Weights of a small transformer language model.
Size: width 64, MLP 256 tanh GELU, 1.09M parameters.
Architecture: LayerNorm before each block, learned positions, biases.
Each number is 128 + 24 x the weight over its row's rms, rounded and kept within 0 to 255. Layers, rows and columns count from 0. Numbers have three digits each. The size before them is the row's rms in percent of the matrix's.

# layer 6 MLP down (transposed), 256x64, rms 0.0961, rows 21-42, columns 0-63
132:138078090121103110128159158110152083100118118109152119101116130115093098109110070127130123121104111150101114152115077126154060111132122128143146081143138133106156147119146151123130113123119111
097:127154122139102100127093164125099146148132130107137098100174126149146149164107127151145116137109168127169143098115142120100131119177118106145102099173161108138156102139117086093129135145179124
091:106109111149126117106173127085152141133123185144114146130112178172115159137112087115118109114087105116131114183144134110109128155132141099104072110136157140152113153147123159106128106139129125
141:141124101155123147117120128138136111103115150142163107097140116109137119099117098103153135129099119190192144130125145088131145092106159078106111101134103110149091108095138136154150152135151091
094:093145145091122120093193140125168098170112150174127147125102124144086149133160137123134156142159145117096137147149106136136112104116115104092129124147103091104100123121110127105131158089094126
134:105106142126142136144110085103144120079086134161113113175101099147135139107157131126129180140125133130091104119095098112127118105130132107109208160158144119113119118139140108097105129120103115
098:124156147103073121107134108126152113143134130141129136128077120167120123126140152134138161140180145166079156120118095180112103142148125103120154117132101128145154106152148127065162147116134134
120:127085091139119128146116126076097177120078137118168146141162142116130149126169136155103190132082126111125115140113085094115112174109124125127143104125104152110140133131148108115143129126125103
110:109080126135133151130138171134161126115140106148130158126112081157121097142134152140073092123124081139074097177128105143110134144098155144151138136125163150092128128093131118152105112129113144
108:099115110116102148116132145145118179123173087117146148161090090102124127150106134141112104095152113096084110128116135103123149113131158152131138141135106102095130099122135157116093159124176179
105:154185140118103117074117138110168125183160142070116115152103132121076127146111127122164147130129159136136094115113120142124131116134145147113100108137103095124115120109118123092166087132145131
069:101146124079170136119108138155134163144131154147112140165103113098120140125077108133110113109148112081079138131138107122114134124139106113141163142088159155102102105158121088075129131115104133
114:103146127161159135136126125151130130091122111137129137129126087102160113155133095141132149129165134187147151098090146108110149140143096102109112134063119146094122112127100149115152170123175096
087:080122114148084089127133092149113165143141184119113122148116098091106119110131100162132090125136119109121141133147150125108103162130112094118146158123115111138180126147158091147100172119113112
107:106131086091127162154123104139113149123166082134141160155132088129153128166129152141129098156166132149159149128111100144095107163125133099151119137094096141116154101141146118102121142186148130
080:113111123114118116090152158145137140196159129133106131120122102101123103119108128132146064112138115094132108113119122101138090170146126132157100139162163160109141163165168124115097164135131133
102:126151127125128107079102111139164137155169126102115121117119127107147160069170123124117099140129122086132144130134090107099163193125132124152148141128163114116136145141154091103138116166104156
105:108108129148140103127127167148124146127107137123138121124124120104161109129114180132119064146123093089115146120126117069141084163116141146176148144094155152101120124112121110187116123110148140
093:113179116126097134106154120139116109149130099078082127143131192142144121144137146147131114122142125142121095116153141104095096146152151075142105155104134094115111091132117085097094123110124113
073:130132142120168070145140166115140103153101170144132136126089136110118147107110146178114107134135133102136143113122144075181131120080128137153158160080162138117115151145118107149103125122139139
124:141153098105140166127117123128099183136126123124094134127127164124149144145123092153170163129077135102107136117137134138129154137137112066133121162115130111108135189102100108079105128131129104
126:143128131106119094156133114096083129107138111085096123150083161126128095128121090145155153119117088125147122128108160162104168121131133135086102137085152117115098084154112126143146122126080149
# layer 6 MLP up, 256x64, rms 0.0973, rows 22-42, columns 0-63
098:164137141093171109146164096083140108126169136119136154131157113111136114078152105136154139124129149082144117136152118169135131134079157105165134127116128168149096148139129118154141116132090095
081:148090096147108091126109159194099148170164097131115081118148157120142120177125152149119100099132180148123128110155101129122129149128158153137123132140097132122108146121100101138113131146147142
114:139091144098156137151119123184102143152120135118109117179153145133094140149075144159126120120155142105124122125098159117148122161133119135088159131157108140094165118153153103078112137142163138
083:116106101127090146142170125139124128135074163096114070118115107156127103154135113158131113146140107123142089158100175131128132108167166114146129124125112111126173128116154151087116145132088110
122:112082135122111102111093089127096152139069148130095100147129136126131118094146154122140134135156114131107161099126123167138085105105105117084165172156101128140126133167130097125095118108108136
080:143119113150138102145104099163156096130147127119145089129134132116147162114145137135159150094165149132136099147101113113127173136112082181177177124169100132126127118144124166123137137129106087
109:155132116064154126146112126158134084151149109097126140167170120107116129151092123111153083139133148116101110108135158133153114085141089160092142148109158112131125125150151161119110126144169114
103:071129128123118097111078148165114128149179097100135118192134112101130146143142085119177112146093105107124133117132159106108118140137138120111164122138148118133088134162136130161134101131131105
092:128132144118142103152123125133150172114124164102104104084157129111119112118112167157072122157180115110133162110092126151104123110097128144112099153070104148157143154129096114147111130137098130
091:138129127170144141147187088136118130136123109129125106160166128132121096138132155137141098164161136121158129138126150134141116106089098119088147109152080119187108122143164112138146090115082118
103:134135115119123135151125087168076138102134146141072159100116089152120162132150097147164093102124109140136132130146127169126144113110105128090174146133127163119150081126119140170128121162121125
089:123114133123094109113094115139080114155179120138107157137127134146085104113141142122140133088129106113134116145149197121126135135152156122114166157083140123069098166136132127120091133149147135
083:190146117174160136130106110127123143113120122091157121113140136136132141123150138123150117170143113136126115159087160144146129107122177203132090137147115146149134115116110169146155122133172150
099:106117118170162104099140153140099093145118158127129105109129160126098120076146119133141137131093158127117099158126181108150128140111149097138095085134162124174118145099131164136133130088124096
114:115140143140143120172118118133116141106175132131148156142117169116143130141145087166150148152136120124125134138172120139098161063164151129149133159146131136113125159157169178146113138174101136
124:143109096094144088110101138167126118152119139110105133149164106116114127140127094165111140154158145146158080142132132098101134158154120136134166143151168108108114182170128092109139141124149094
109:144127137103145132153103129127084123149175154121107159117127109108105135149174104118114085082129156134117085133123093131099132096145145132070154151144112119138160119113136137134130075128131079
098:151067126155186131110098123148128137129139113152145153117161096108145122123120150164174082130120119162152114134152161127126118132123117109143143140104094143112077125102094091132085111137145141
098:139150143099136152115122052108129104080116134107135112116145094152169091140105119136146096113127135129126140087128134167080138119137118104150075125150111178112146116132141132118108130082134137
137:098101104119163127187090146111130077144125152127140115115154121108094127094093151099129123128139120128170106114148134112090108148087167146113095133087118169119123104147111143094131143107146115
107:110110149135162118060131109156133136178108149124122112125117129115105106111141171100115104184140141135140167134150113132136119126116131149106157117137107131152108152176145095138115130066150091